python train.py --n_layer=15 --head_dim=32 --qk_norm=true --attn_scale=0.177 --init_std_down=0.0075 --lr_head=0.00858 --batch_tokens=8192 --seq_len=256 --dataset="wikipedia_en"
Each number is 128 + 24 x the weight over its row's rms, rounded and kept within 0 to 255. Layers, rows and columns count from 0. The size above them is the row's rms in percent of the matrix's.

# layer 10 attention query, 128x96, rms 0.155, rows 0-36, columns 0-47
size [ 82  87  99  85  94  92  95  79  91 125  93  96 120 109 114 136 100  78  85  95  99  99 104 134 125  98  94 109  96  86 149 112  72  81  93 106  80]
[[156 119 108 146 164 168 157 132 128 117 113 140 123 151 136 114 111 133 127 101 128 121 104 104 103 143 138  96 134 118  93 148 120 120 156 128  94 136 156 101 165 141 147 145 170 110  78  95]
 [111 158 115 165 171 149  96  99 140 140 104 133  98 132 108 110  96 130 170 117 120 127 161 108 129 125 165  74 139 128  84 126  97  86 125 146  97 147 145 106 125 163 128 128 150 119 107 123]
 [143 123  98 151 149 172 141 104 151 122 115 139 118  96 111 113 120 130 151 144 116 137 128 103 115 138 153 113  84 133  77 152 113 122 134 113  68 143 137 116 110 142 147  95 157 103 104 133]
 [131 122 126 128  81  92  93 147 154 161 143 114  92 139 126 188 133 103 109 144  95 120 126 114 136 136 135  86 119 143 103 132  70 147 117 106 116 104 129 120 119 152 162 145 172 107 109 143]
 [106 149 132 120 128 170 149 126  65 110 124  95 116 135  90 119 108  88 124 101 120 130 118 108 126 147 121 111 132 153 125 175 124 125 146 153 126  80 140 117 101 119 129 157 115 120 116 127]
 [146 160 138 155 141 101 131 189 151 142 151 122 128 206 152 153 165 128 160 139 134 119 116 130 120 107  96  99 149 111 153 144 146 116 112 106 140 164 110 108 161 142 118 167 135 113 134 167]
 [146 144 113 111 135 138 149  72 120 121 141 127 132  83 116 134 134 150  86 100 160 145 144 136 173 124 144 143 151 153 143 121 135 142 129 126 131 100 111 187 133  90 118 110 100 163 135 103]
 [143  99 134 102 142 167 186 105  84 121 114 116  98 104 124  69 125 117 121  94 142 169 116 124 138 152 131 124 124 138 129 112 123 101 122 139 150  91 121 157 105  96 116 108 127 111  97 112]
 [127 163  89 109 105 128 142 120 121 108 103 112 155  99 114 158 157 161 148 124 131 116 111 153 119 174 138 125 117 186 142 141 180 134 116 145 130  99  90 162 145 132  96 128  94 130 116 108]
 [162 144 118 153 113 149 136 139 120 157 123  96 147 137 139 159 146 151 143 125 113  66 133 152 127 152 126 133 117 125 132 121 140 112 116 125 150 104 138 118 181 135 174 124 162 105 130 122]
 [140 112 130 126 136 131  77 144 148 111 147 110 115 126 160 143 165 155 126  98 135 133 130 107 117 145 144  94 153 161 112 148 105 119  87 112 133 179 111 140 129 139 172 133 131  89 121 183]
 [133 136 140 111 134 131 148  95  81 135 173 104 175 162 124 128  88 124 124  75 122 115 118 120 180 169 124 140 112 161 156 102 105 135 112 139 147  94 135 126 109 119 115 165 136 182 152 110]
 [128 118 139 112  96 142 153 123 103 146 139 146 129 140 145 119  84 120 144 160 158 140  82 157 124 136  75 161  71 101 128 102  87 119  95 115 108 136 159 126 116 141 144 119 120 142 107 171]
 [132 153 128 168 146 118 112 130 146 127 142 108 130 145 147 137 114 127 155 161 127 112 109 177 109 103 133 131 143 150 151 144 144 141  96  65 118 117 147 104 137 167 175 139 168 135 143 151]
 [104  93 179 129 127 136 158 155  96 127 161 137  86 138 146 121  87  59 126  81 135 111 138 117 135 137 110 132 128  88 112 109 129 128 143 144 171 149 159 116 117 111 129 106 135 147 129 117]
 [140 165 154 137 110 134 112 115 166 145 108 102 154 148 136 137 125 113 130  75 111 107 114 143 131 122  92 127 164 159 164 118 196 141  96 108 135  79 121 138 169 118 107 112 135  84 165  65]
 [138  99 137 130 108 117 119 139 103 116 140 104 140 110 173 153 170 116 130 113 150 110  83 152 148 129 107 169 157  82 171 127 181 160  91 107 183 134 145 125 162 114 101 141 128 170 145 125]
 [148 130  96 143  88 134  94 147 110  74  93 112 127 102 131 129  91  95 131 100 126 121 109 107 133 135  96  99 129 147 123 160 144 131 134 122  97 120 144 117 151 125  99 123 136 116 138  63]
 [104 140 142 139 106 121 113 165 144 120 146  83 119 111 111 125  81  91  62 117 149 134  97 164 141 151 127 147  73 134 160 158 143 153 116  93 133 127 130 107 109  82 128 156 139 182 137 131]
 [107 116 121  81 171 160 151 123 140 136 130 134 148 127 122 106  96 118 154 104 161  92 151  84 106 153 154  95 121 139  94 141 126 134 165 149 135  99 153 158 105 130 113 130 126 118 106 104]
 [100 120 130 121 151 143 139  86  82 102  86 151 154 100 135 106  79 136  98  93 136  94 156 135 139 138 143 165 140 122 134 108 164 146 155 148 124 100 135 173 101  85 122 116 144 136 138  91]
 [116 155 162 101 127 116 159 112 148  73 143  92 120 110 131 143 114 119 104 102 160 115 113 150 157 111  88 142 152 148 163 157 144 118 131 133 161 111 115 193 160  81 100 143 107 121 159 115]
 [121  73 101 103 149 113 131  78 105 142 131 154 127  89 121 124 118 169 126 154 146 120 152 109 154 159 148 158  94 139 109  79 125  80 169 151 129  81 145 126 101 120 154 110 105 160 122 109]
 [127 143 164 160 115 105 104 145 166 129 159 114 147 161 153 149 131 130 136 113 145 106 109 139 132 119 106 141 121  87 136 101 144 140 117 115 166 159 142 104 155 152 117 137 148 157 149 154]
 [109  89 112  79 156 123 138  82 102 118 150 142 140 113 112 122 118 154 134  85 138 134 144  85 170 152 162 142 152 143 151 129 136 121 167 160 175  69 148 160 104 124 139 109 106 169 109  85]
 [127 112 150 145  76 140 112 147 145 143 131 139 105 127  95 135  94 109 100 125 141 141 144 142 157 145 126 143  82  88  78  92  80 139 128 165 116 167 131 118 123 154 128 149 100 149 128 127]
 [117 122  95 144 114 121  97 139 155 146 112 163 126 131 155 132 133 153 131 166 132 113 117 136  86 150 131 141  77 123 122 141 152 155 113 115 129 165 130 111 119 156 123  89 150 118 161 142]
 [141  91 156 142 153  98 113 185 175 111 155 107 127 162 166 131 129 149 128 135 140 109 120 166 108 110  97 115 116  97 125 137 140 129 131 108 153 144 151  95 130 171 115 131 165  95 120 146]
 [132 119 144 143 131  93 114 127 157 128 140 126 131 164 101 145  92 147  96 155 135 152 156 117 138  90 147 131 108  90  97 130  76 140 133 157 119 176 114  99  94 158 123 132  94 143 118 120]
 [123  74 128 142 125 153 138 110  87 142 131 113  70 139 122 146 132  96  99 112 152  98 122 149 121 131 141 150 113 147 145  87 120 140 128 110 128  82 114 128 118  98 154 139 144 140 124 111]
 [104 114 174 142 149 127 142 151 145 114 157  84 101 187 125 145 106 108 127 104 126 137 140 120 116  97 157 107 141 108  98 141 113 116  87  83 145 189 124  83 122 153 141 157 137 140 130 148]
 [131  58 136 105 150 123 134 161 148  87 106 126  87 130 121 159 126  91 100 103 169 116 191 146 110 101 139 101 107 123 132 105 116 129 146 112 145 145 125 129 113  96 112 120 119  97 130 174]
 [149 106 106 126 174 135 155 102 139 158 152 129 192  82 130 108 109  88 100 126 146 123  93  98 106 170 132  63 144  99  94 115 134 143 139 111  84 147 138 155 167 123 126 126 152 145 139 110]
 [126 127 170 168  57 122 113 140 130 111 109 133 122 150 151 162 134 138 144 136 117 101 156 154 136  58 128 181 133  88 170 126 128  94  99 141 144 104 112 120 102 132 127 158 118 132 158 149]
 [105 109  76 113 141 143 151 121 107 130 123 101 141  56  92  87 106 144 105 118  84 121 126  72 112 168 164 106 141 130 106 106 106 122 123 137 111 126 140 139 133 149 134 100 125 178 105  88]
 [107 137 156 149 112 111 144 135 137 113 137 129 132 171 189 150 130 150 166 134 161 135 103 178 124 115  93 152 132 132 182 136 153 123 123 118 141 147 112 161 141 129 127 154 102 121 149 127]
 [117 127 119 159 139  97 111 137 143 174 148 109 133 123  84 146 113 108 132 153  93 130 122 108 115 137 107 105  89 123  73  91 116 129 111 110 116 140 107  99 166 110 159 125 176 165 108  99]]
# layer 10 attention key, 128x96, rms 0.152, rows 0-36, columns 0-47
size [126  87 103  86 103  97 101  82 111 107 109  92  98 100  95 117 109 107  82  95  83  80 111 114 101 123  96  98 106 101  95  98  83  92  71 100  55]
[[127  99 103  93 106 155 114 121 131 132 119 170 118  70  88 109 122 119 102 103 118 124 165  86 147 161 136  90 133 165  98 152 112 157 122 119  91 111 127 143 128 142 131 103 142 130 104 117]
 [147 127 127 107  66 123 150 108 101 126 119 199 169 105  57 106 152 117 116 145 104 119 102 105 111 143 119 129 123 178 125 171 101 147 143 136  85 140 133 110 150 110 115  91  97 155 126 119]
 [135 162 138  97 106  87 174  92 135 111 133 160 130  63  85 110  81 158  92  91 107  94 139  78 141 158 119 122 108 125  95 152 130 148 170 122 124 120 142 136 139 124 132 126 137 147 106 134]
 [122 121 103 122 155 167 123 143 136 171  95 152 128 116 113 152 125 106 109 132  51 141 116 146 126 139 153 115 125 154 129 148 133 136 151 178  88  86 121 172 144 161 113 105 115 139 131  71]
 [134 131 109 116 145 166 113 103 123 138 139 143 113  87 121 140 111 120 102  97 107 121 164 124 142 163 137  99  96 177  79 138  97 158 135 132 109 121 141 142 127  95 144 126 148 171 113 119]
 [ 86 110 154 135 128  91 100 168 158 115 124 128 122 158 146 126 150 105 119 121 152 152 115 184 104 103  84 132 130 113  98 142 113 162  74  90 134 130  94  54 156 134 112 177 105  99 144 149]
 [200 187 143 116  91 162 142  89 124 119 148  66 143  94 146  87 131 134 163 121 123 117  84 116 192 156 127 119 143 140 144 128 111  97 116 135 112 133 161 125 159 133 111 149 140 124 124 147]
 [161 100 153 125 161  98 157 168 112 120 196 120 149 148 151 161 153 129 131 143 111 130  89 135 100 103 121 147 135 121 164 129 137  88 147 129 150 146 135 158 135 119 156 110 119 100 154 121]
 [134 163 143 125  78 114 124 104 131  94 124 108 123 123  90  90 133 155 168 146 139 125 135 124 153 135 137 135 103 144 144 122 111  87 137  96 142 153 138  62 144 112  82 184 145 135 130 183]
 [108 158 123 126 106  64 130 150 133 141 114 167 117 146 135 123 194 117 169  94 138 133 131 136 132 115 124 132 126 180 123 150 101 131 131 143 160 136 131  86 103 128 100 118 133  77 133 185]
 [125 182 162 160 127 135 113 144  82 124 116  94 159 148 126 121 131 123 127  98 103 138  83  59 113 109 123 125 153 145 161 111 128 117  96 127 102 131 126 126 164 182  89 159 127 123 157 148]
 [118  75 118 124 148 158 136 147 130 127 128 129 122 110 185 171 138 118 126 133 123  89 138 146 144 127 127 148 134 129 136 126 153 108 110 166 143 140 135 178 115 111 132 159 143 112 112 100]
 [106  98  93 162 136 113 113 105 163 141  96 178 116  91 127 108 204 123 120 100 129 134 177 135 135 122 137 157 144 164 111 144 165 113 137 131 152 140 137 140 102 103 125 144 136 117 144 131]
 [133 149 148 131 105 115 152 109 116 122  89 127 139 147  82  93 173 131 134 111 141 122 118 128 109 140 121 118 169  88 107 150 127 112 118 113 126 103 124 138 131 161 114 155  80 167 149 142]
 [156 107 138 101 134 151 118 158 143 133 117 154 133 112 142 110  97 114 166 118  83 139 123 117  92  83 101 109 142 144 113 112 116 116 113 129  85 130 155 141 146 153  83 115 130  96 139 136]
 [158 150 131 127 114 116 160 141 147 162 148 153 149 169 111 131 111 124 138 145 111 123  77 147 104 141  75 107 112 118 117 118 102 125 114 148 111 130 129  89 157 168 115 143  98 138 126  81]
 [148 150 106 104 162 136 138 107 141  94 143 137 139 129 114 104 108 154 106 141 131 138 174 147  98 119 128 142 103 140  63 134 113 135 168 109  71 140 116 155 122 121 144 109 113 111 139 126]
 [111  96  94 120 148 152 158  98 156 116 116 157 117  76 115  98 111 153  93 140 130 110 158  97 123 130 124 146 121 119  64 152 131 140 177 150 102 131 149 154 102 129 135 122 135 132 110 163]
 [156 131 110 152 140 134  98 134 121 179 130 128 123 105 147 136 158 137 160 123 116 136 175 147  94 116 127 132 138  95 123  84 108 105 158 136 124 109 127  81 132 153 154 118 124  97 152 154]
 [141 144 114 116 126 146 137  94 105 117 140 161 151  74 108 116 114 119  84 116  86  89 123 105 129 123 115 105 101 133 104 151  88 127 153 145 108 104 134 151 116 118 131  95 116 144 117  96]
 [182 132 117 105 108 158 162  84 125 124 161  97 134  92 149 116 156 122 119 123 130  86 149  88 167 164 154 120 106 123 102 127 116 116 138 167 155 143 148 157  96 109 154 112 146 168 127 139]
 [126 172 205 159  99 131 118  89 129 130  99 103 142 129 125 124 104 110 178 158 140 143 114 144 154 133 138 129 101  98 145  93  72 137 113  81 134 150 130 112 147  95 118 163 114 129 163 114]
 [168 102  92 123 165 116 131 124 115 138 135 167 130  95 157 145 141 185 125 123 108 119 137  85 130 129  91 159 134 139 103 136 132 108 132 174 100 132 152 151 120 125 148  86 173 108 107 117]
 [100 121 161 159  86  90 124 171 152 118  98 116 134 170 158 102 139 129 129 143 120 148 117 143 105  71 114 105 154  89 128 137 146 130 107 123 125 125 112 133 150 139  69 171  93 109 169 121]
 [135  90 133 139 143 150 133 127  78 151 142 179 140 131 124 157 103 159 158  97 145 108 131 129 129 119 104 174 118 141 135 134 121 109 137 130 119 141 153 166 125 124 172  78 167 115 104 103]
 [132 110  65 101 150 121 113 135 128 102 144 132 138  87 188 116 129 148 141 168 113 120 122 152 144 112 176 146 127 139 149 118 131 128 149 160 136 121 136 147 101 131 150  86 169 160 116 159]
 [112 149 117 112  95 154 125 118 118 149 114 146 136  77  96  90 157 119 125  73 146 129 144 111 139 132 113 125 128 152 105 106 132 127 114 100 149 103 132 131 150 135 121 153 182 130 138 134]
 [149 131 134 151 138  88 107 120 177 132 117 127 161 112 110 106 107 143 124 155 162 166 130 145 124 111 138 104 136 156 131 131  95 125 154 115 110 130 108  92 112 148 102 122 114 157 134 117]
 [142 156 118 132 149 154  85 113 171 133  97 106 141 121 123 173 117 131 119 149 118 166 168 118 120 141 130 120  98 148 142 116 135 170 122  93 107 119 119 119 132  87 168 116 151 138 113 122]
 [147 127  91 121 159 110 131 136 138 152 174 155 155 126 147 157 134 117 124 176  96 114 111 179  95 149 124 100 117 155 112 133 128 106 133 152 157 156 137 109  94 141 132 143 129 140 112 112]
 [ 73 111 112 134 141 171  72 125 116 130 106 124 143 110  93 125 115 121  98 107 145 152 169 120 124  89 136 133 147 130 124 126 115 135 140 107 125 102 107 150 106  86 140 117 135 122 125 104]
 [130 140 122 138 132 125  73 103 132 108 179 111 141 157 128 116 144 116 129 176 136 166 129 140  91 111 139 108 138 155 113 117  82 126 106 129 103 123 137  85 135 155 128 110 109 145 141  95]
 [119 146 169 176 130  99  71 133 112 145 134 128 112 110 144 105 120  93 131 135  97 145 109 149 153 101 127 116 143 118 180 129 155 163  84 102 155 129 116 119 147 130 126 110 143 140 112 121]
 [177 103  98  75 100 121 104 105 143 134 117 111 123  96 125 118 182 126 129 147 130 125 131  91  99 114 161 133 136 193 105 108 104 182 151 110 111 155 110 113 117 150 110  79 131 130 132 106]
 [147 135 146 116 130 127 162 101 119 171 103 168 162  72 115 140 105 112 108  98 160 121 122 159 119 147 139 142  77  63  87 139 142 135 141 129  89 139 145 144 116 132 152 107 140 161 112 132]
 [ 69 144 130 125 117 106  80 143 165 142 120 130  97  97 129 111 146 127 141 172 118 143 116 139 144 117 134 133 137 155 173 102 125 141 108 105 163 122 119 122 151 135  97  90 116 143 153 122]
 [146 154  86 176 147 127 105 139 152 128 195 147 135 139 162 104 141 116 113 123 155 162 123 126 130 138 113 112 178 117 124 132 124 118 145 113 129 150  97 107 111 104 128  86 160 114 117 102]]
# layer 10 attention value, 128x96, rms 0.149, rows 0-31, columns 0-47
size [ 89 100  84 105  99 108  74  93  89  97  93  87  98  85  91  99  97  83  95  80 109  88 112  81  92  97  95  80  97  91  89  90]
[[ 62 133 123 132 104 182  94 125 170 116 106 108 180 133 146 142 104  98 133 161 127  96 103  88 134 154 132 152 154  77 133 149 134 128 138 148 118 184 150 170 123 120 138 116 113 126 141 130]
 [179 122 142 132  75 149 151 115 132 175 120 138 150 145 115  65 120 132 144 168 125 111 143 133 116 132 117 115 137 119  98 126 111 105 112  94 115 142 119  97 129 138 107 136 148  61 125  99]
 [127 123 142 146 132 166 114 156 140  95 157 131 134 115 123 119 118 158 154 155 178 109  97 171 112  85  79 155 136 132 174 126 119 101 145 129  93 158 157 131 151 139 117 110 110  81 110 131]
 [136 121 148 163 134 122 133 130 116 178 107 115 179 129 105 125 163 124 151 151 145 130 126 124 112 115 151 158  80 121 108  88  82 112 104 125 124 145 131 102 115 115 147 132 127 120 126 157]
 [133 110 133  73 134  79 150 118 107 153 153 160  79 106 127 143 135 142  85 102 130 127 131 163 117 131 155 105 123 130 125 157 128 164 110 148 165 103 115 141 129 107 104 152 138 159 106 155]
 [122 127 122 120 133 177 158 124  87 126 108 118 114 131 117  84 134 138 111 168 147 112 128 145 134 135 109 127 146 114 137 144 133 113 115  87 136 125 131 136 135  92 122 141 162 109 133 159]
 [147 144 117 146 127 100 180 130 100 157 151 107 113 122 141 118 137 140 117 117  95 118 141 116 120 150 159 127 131 166 124  87 122 121 112 183 142  44  93 110 111 109 131 147 152 167 108 150]
 [ 91 147 139 148 140  93 184 143 107 127 160 135 130  86 153 120 114 171  75 152 113 113 135 153 142  90 135 124 130 162  92  91 105 128 130 107 108 109 107 150 139 127 102 131 164 174 140 100]
 [100 125 116 155 136  66 101  99 124 140 100 119 125 114 128 179 112 131 148  91 124 117 150  93 139 171 157 110 121 147 149 122 143 162 137 140 150 119 118 142 105 133 107 123 150  98 134 100]
 [ 63 118 103 130 117 177 125 109 171 120 125 112 165 112 134 156 158  77 145  83 121  98 107 104 162 144 162 156 140 119 127 127 138 128 129 114 132 134 161 117 134 156 125 145 137 138 159 115]
 [ 75  92 137 134 145  77 148 132 103 136 145 133  77 133 122 180 130 133  96  98 131 141 113 164 156  99 126 127 127 122 125 107 156 158 142 144 140 133 126  78 120 130 143 121 160 129 148 145]
 [ 89 132 180 117 100 154 141 132 136  92 146 124 131 133 123 103 111 139 113 161 175  94  94 150 151 128  80 122 131 108 153 105 151 107 146 101  97 202 156 122 137 136 116 103 140 111 157 143]
 [ 83  80 108 107 150  87 111 107 115 147 136 128 122 139 103 148 116 110 115  93 174  99 141 101 154 136 146 134 115 119 128 119 145 138 122 170 135 119 129  67 114 136 141 149 146 131 141 161]
 [163 129 151 140  94 159 138 118 138 142 148 135 149 159 146 107 132 152 136 191 146 126  92 108 116 101 113 128 110 123 121 119 113 100 137  99 101 132 124 154 148 111 150 106 114 109 130 162]
 [127 127 143 172 140 154 124 114 106 157 140 143 142 113  94 105  86 148 143 140 159 120 166 112 114 118 104 124 120 141 138 122  62 139  86  89 116 128 103 118  96 138 137 141 120 103 154  81]
 [172 131 140 142  72 155 133 127 135 165 107 136 143 140 148 128 172 152 119 154 129  83  98 109 144 133  95 146 108 112 116 129 142 125 107 142 106 125 119 141 125 147 130 122 144 146 130 166]
 [176 146 151 133 126 108 146 126 127 149 139 144 155 136 118 108 121 139 149 137  74 143 115 156 131 100 169  99 110 179  90  94  80 118 105 123 150  68 116 118 146 120 121 153 120 145 108 100]
 [119 116 124  97  94 143 122 165 160 124 117 112 131 165 143 128 142 167 110 106 127 167 101 148 117 171 144 154 142  88 128 114 170 118 151 119  89 137 151 169 143 135 121  98 137 156 129 131]
 [152 122 107 112  87 155 122 136 140  58 159 118 120 158 142 101 155 165 111 136 130 131 128 109 119 128 116 117 141 144 159 112 174 108 125 168  93 126 132 169 121 156 115 113  98 164 129 129]
 [121 121 152 116  60 174 149 147 139 133 154 143 128 165 146 109 141 143 112 146 158 129  94 163 138 141 113 101 164  87 168 123 124 139 125  90 100 158 138 152 141 157 129 128 139 116 145 131]
 [111 140 122 146 103 140 131 145 117 141 135 115 139 152 136 139 143 137 115 152  62 106 149  74 131 122 121 133 119 146 130 118 142  96 156 137 126 113 110 121 125 133 132 120 125 199 116 108]
 [115 120 144 146 107 103 125 125 113  92 139 125 125 141  74 114 114 107 128 131 186 107 120 171 125 104  79 115 112 100 163 120 102 114 122 104 118 159 160  94 137 109 135 111 152  60 145 164]
 [118 129 128 126 143 107 115 145  97 146  80 138 125 113 138 130  81 160 133 148 149 142 124  92 104 154 120 126  95 122 113 150 161 169 122 154 107 122 127 172 135 138 180 103 115 102 134 149]
 [151 143 111 163 137 120 119 120 132 143 141 132  88  87 111 138 163 130 112  82 101 140 155 145 105  97 120 124 138 145 101 123 121 138 132 132 134  95  98 103 121 116 114 157 124 156 110 121]
 [115 114 158 146 141  96 144 118  89 133 108 115  91 156  82 124  94 123 153 103 187 117 122 162 136 113 116 134 108 147 116  88 130 125 134 123 141 121 134  97 124  97 134 141 131 101 132 147]
 [140 166 117 156 153 128 149 134 104 132 129 115 119 134 120 119 160 139 150  80 152 112 162 112 119 125 101 123 148 152 150  59 122 106 109 111 136  59  95 107 104 106 145 157 142 130 126 145]
 [ 99 123 144 111 151 176 111 131 149  33 150  96 157 139 125 124 111  98 108  81 159 116 113 154 173 120 105 150 122 169 149 106 129  99 115 107 134 125 137 108 135 127 105 144 107 127 117 152]
 [144 136 117 126 122 112 116 118 154 171 101 125 126 139 128 150 154 135 119 116  99 147 151 141  97 156 167  90 135 129  90 167 164 162 168 152 158  95 130 128  92 115 159 142 143 153 129 108]
 [160 127 130 137  96 145 110 148 138  91 126 114 169 144 171 136 156 168 134 148 126 134  78  98 122 154 115 142 135 126 123 115 159  94 148 156 103  82 152 166 158 151 130 115 130 154 112 110]
 [146 147  86 131 121 130 134 150 120 155 110 142 139  92 181 139 152 139 101 123  88 142 145 102 120 165 162 114 149 120 112 165 143 163 109 143 146  87  97 189 106 140 131 150 155 159 123 152]
 [190 151 128 163 141 116 156 150 128 131 164 131  97 137 138 101 126 163 120 130 128 132 195 137 109  86 115 111 106 186  91 140  89 135 126 109 145  82 109 121 102 105 118 113 125 138 131 110]
 [ 91 138 131 122 160  75 111 133  81 161 112 129 101 161 128 149 122 132 143 106 124 144 139  94 110 161 123 126 147 181 131 106 144 143 139 157 128 109 101 127  93  81 134 132 124 141 137 117]]
# layer 10 attention output (transposed), 128x96, rms 0.139, rows 0-31, columns 0-47
size [ 92  98  96 107 103 106  81  95  92 100  92  93 101  90  96  99 100  89  98  85 112  85 112  85  92 102  98  84  99  94  90  91]
[[ 68 116 138 112 128  73  82 140 120 166 121 139 124 144 124 146 118 108 136 172 114 157 113 116  84 142 178 164 111  78 101 111 138 105  87 167 140 144 118 106 159 153 170 165 178 125 111 124]
 [129 104 133  70 150 139 135 166 115  92  90 135 134 111 142 140 131  89 113 127 122 117 118 116 100 131 125 102 120 138  82 137  86 169 131 103 145  75 154 101 168 117 185 151 120 127 111 100]
 [117 118 175 135 152 119 144 181 152 130 166 134  88 133 125 148 134 145 102 152 101 117  99 112 111  95 154 132 122 117 114 141 122 103 138 146 131 158 138 101  89 130 166 170 144 131  90 163]
 [166 107 138 116 126 122 128  90 142 130 102 132 147 137 178  88  97 123 149 146 113 141 111 122 126 143 103 156 147  82  69 124  77 130 176 154 122 136 105 109 132 126  95 145 140 136 171 141]
 [154 162 118 125 104 144 127 105 112 113 132 125 116 147 114 119 108 137 120 100 131 144 197 130 184 131  98 134 158 155 188 124 151 136 139 101 116 108 136 158 100 101 111  44 103  96 175 135]
 [134 169 173 138 166 129 135 145 131 115 182 168  92 131 104 139 143 144 115 166 117 124 176  84 137  75 150 153 139 107 148 154 103 155 114 121 137 131 170 135 144 129 128  67 104  84 139 102]
 [177 176  95 125 134 167 127  57 111 105 132 107 144 124 106 104 110 116 170 131 128 168 168 138 135 137  95  99 143 108 127 115 127 144 128 135  97 108  91 146 123 119  76 100 111 118 169 126]
 [122 157 107 155 130 167 167 125 151  98 138 132 108  76  88 111 139 156 136 133 143 143 147 124  93  69 104 117 169 111 121 147 119 130 126 108 136 122  83 120  81 150  88  88 119 158 152 165]
 [111 130  68 149  96 116 117  84  94 139  95 114 171 170 116  99 107 135 141 102 132 150 149 162 143 180 107 112 128 143 160 117 158 158 137 107  66 114  90 160 144 126 104 109 124 141 165 100]
 [ 94 115 134 129 143 111  73 129 154 195  82 177 164 110  82 135 118 136 159 115 117 146 121 142 125 117 116 151  94 137 129 131 119 140 102 141 132 167 107 104 153 145 145 136 147 115 112 117]
 [111 126  81 163 113 136 147 109 135 143 142 140 157 108 108 129 122 173 163  97 145 116 163 170 157 141 110 113 121 124 171 138 156 122 121 117 125 135 126 146  99 113  80  75 116 128 147 159]
 [ 88  92 156 132 146 123 145 189 164 134 149 156  85 107 126 134 139 137 109 161 118 132 100 131  90 145 153 128  86 111 111 153 117 105  98 120 145 153 142  72  95 143 188 144 130  98  83 150]
 [125 111  72 142 104 124 122  85 125 138 100 146 199 110 108 113 146 130 166 115 148 139 162 152 163 179 127 126 101 105 140 133 146 113 103 163 110 154  93 154 135 117  86 127 146 127 186 127]
 [148 126 156 122 149 112 134 178 147  84 170 117 116 111 159 132 145 105  94 181 124 113 114 103  94  99 142 149 131  67  94 135 108  77 125 159 137 122 152 108 118 135 142 168 136 150 112 138]
 [116 121 148 103 133 148 175 136 131 114 100 133 157  74 140 106 146 135  87 148 127  93 114 123 123  90 115 104 154 126  99 173 135 166 155 125  78 109 145 140 130 129  97 129 130 168 130 101]
 [127 118 154  94 113 126 104 174 126  81 125 137 117 115 117 151 115 102 137 154 112 150 115  86  98 144 102 112 113 126 115  99 123 112  93 128 142 115 126 115 132 133 157 190 162 127 107 136]
 [188 141 107 135 129 157 135 115 117  99  96 102 128 129 158  99 112 108 143  88 146 131 104 142 130  94  90 109 156 135  92 137 103 160 157 148 120 101 109 134 127 148  97 128 122 164 149 166]
 [ 84 135 166  92 103 117 112 143 156 145 166 122  81 144 130 153 116 142 156 129 110 161 123 103 102 178 134 118  94 148 139 104 100  85 119 130 160 129 154  89 135 127 172 166 131 120  83 110]
 [113 149 175 121 132 150 128 170 132 104 171 101  92 131  87 140 126 133 121 126  92 127 136 110 103 118 117 128 125 150 183 118 158  63 103 123 158 123 145 127 134 137 183 134 114 116  88  97]
 [ 93 137 171  95 134 126 113 191 146 123 178 142  89 120 124 159 109 111 108 152  93 104 129 106  88 122 132 136 114 131 143 127 107 107 112 123 167 128 181  79 152 113 171 154 104 100  88 124]
 [114 116 143 130 131 138 126 101 144 127 112 129 135  93  90 127 143  73 173 178 153 157 106  92  89 109 168  95 149 104 117  98 130 127  92 131 147 110  90 147 119 141 110 147 169 160 136 112]
 [130 127 144 147 166 107 138 168 140 132 160 146 115 138 139 136 136 165  79 138 109  78 132 145 142 111 146 121 112 105 144 152 110 114 127 120 144 148 150  99 118 118 165 108 128  81 115 141]
 [100 122  88 111  99  93 132 121 128 100 129 116 139 133 148 146 129 142 135 142 143 151 113 119 120 144 136 116 120 111  87 129 147  86 105 153 125 122 105 144 133 132 116 204 133 128 149 122]
 [172 123  92 151 106 146 157  99 110 112 115 124 142 104 136 131 131 114 118 100 164 124 136 147 166 111  93 120 159 168 130 107 156 145 176 104 107 107 141 172  87 120  78 108 109 158 129 135]
 [160 120  87 154 149 130 180  99 121 142 155 148 127 140 161 123 157 147 125 128 140 110 158 168 162 127 127 150 114 118 141 141 104 108 126 137  87 145 139 141  89 110 126  77  92 107 156 130]
 [143 162 113 128 151 185 190  90 145 143 141 109 138  73 115 112 127 141 143 147 147 117 143 124 147 138 143 112 109 122  82 145 124 150 124 127  53 147 123 139 128 116  70 131 128 120 118  98]
 [140 128 131 171 163 153 134 152 136 175 151 157  97 115 110 135 178 171 128 127 140 107 116 146 141  99 119 162 111 159 186 129 123 128 103 167 135 173 124 112  88 139 150 119 124 124  94 142]
 [139 150  71 114  75 115 108  93  91 114 129 101 156 172 147  86 114  85 133  95 127 146 127 145 135 167 128 124 144 114  93 101 152 121 161 111 134 112 142 162 141 127 101 114 114 127 140 117]
 [106 152 159 100 119 117 112 148 145 113 148 122  75 139 135 157 142 126 155 150 117 161 110  95  79 150 139 118  99 116 104 112 108  82  99 145 137 153 106 117 129 159 160 202 151 140  90 127]
 [106 160 132 104  86 136 120  95 115 107 134 108 133 141  90 125  78 108 126 120 127 172 160  91 147 141 100 114 162 137 130 116 161 162 120 109  98  98 156 157 155 119  72 113 125 168 136  86]
 [187 157 119 133 139 168 157 118 129 115 150  89 113 100 123 127 161 139 122 119 161  96 130 128 135  87 112  95 171 149 145 167 134 136 164  92 124 102 139 141  97 102 112 102 101 177 143  92]
 [123 132  84 138 116 132 175  63  98 144 128 113 143 119 132 118 126 149 158 149 160 163 171 160 141 155 157 119 125 107 132 119 155 115 140 122  85 110  93 186 108 106  95 104 105 132 173 107]]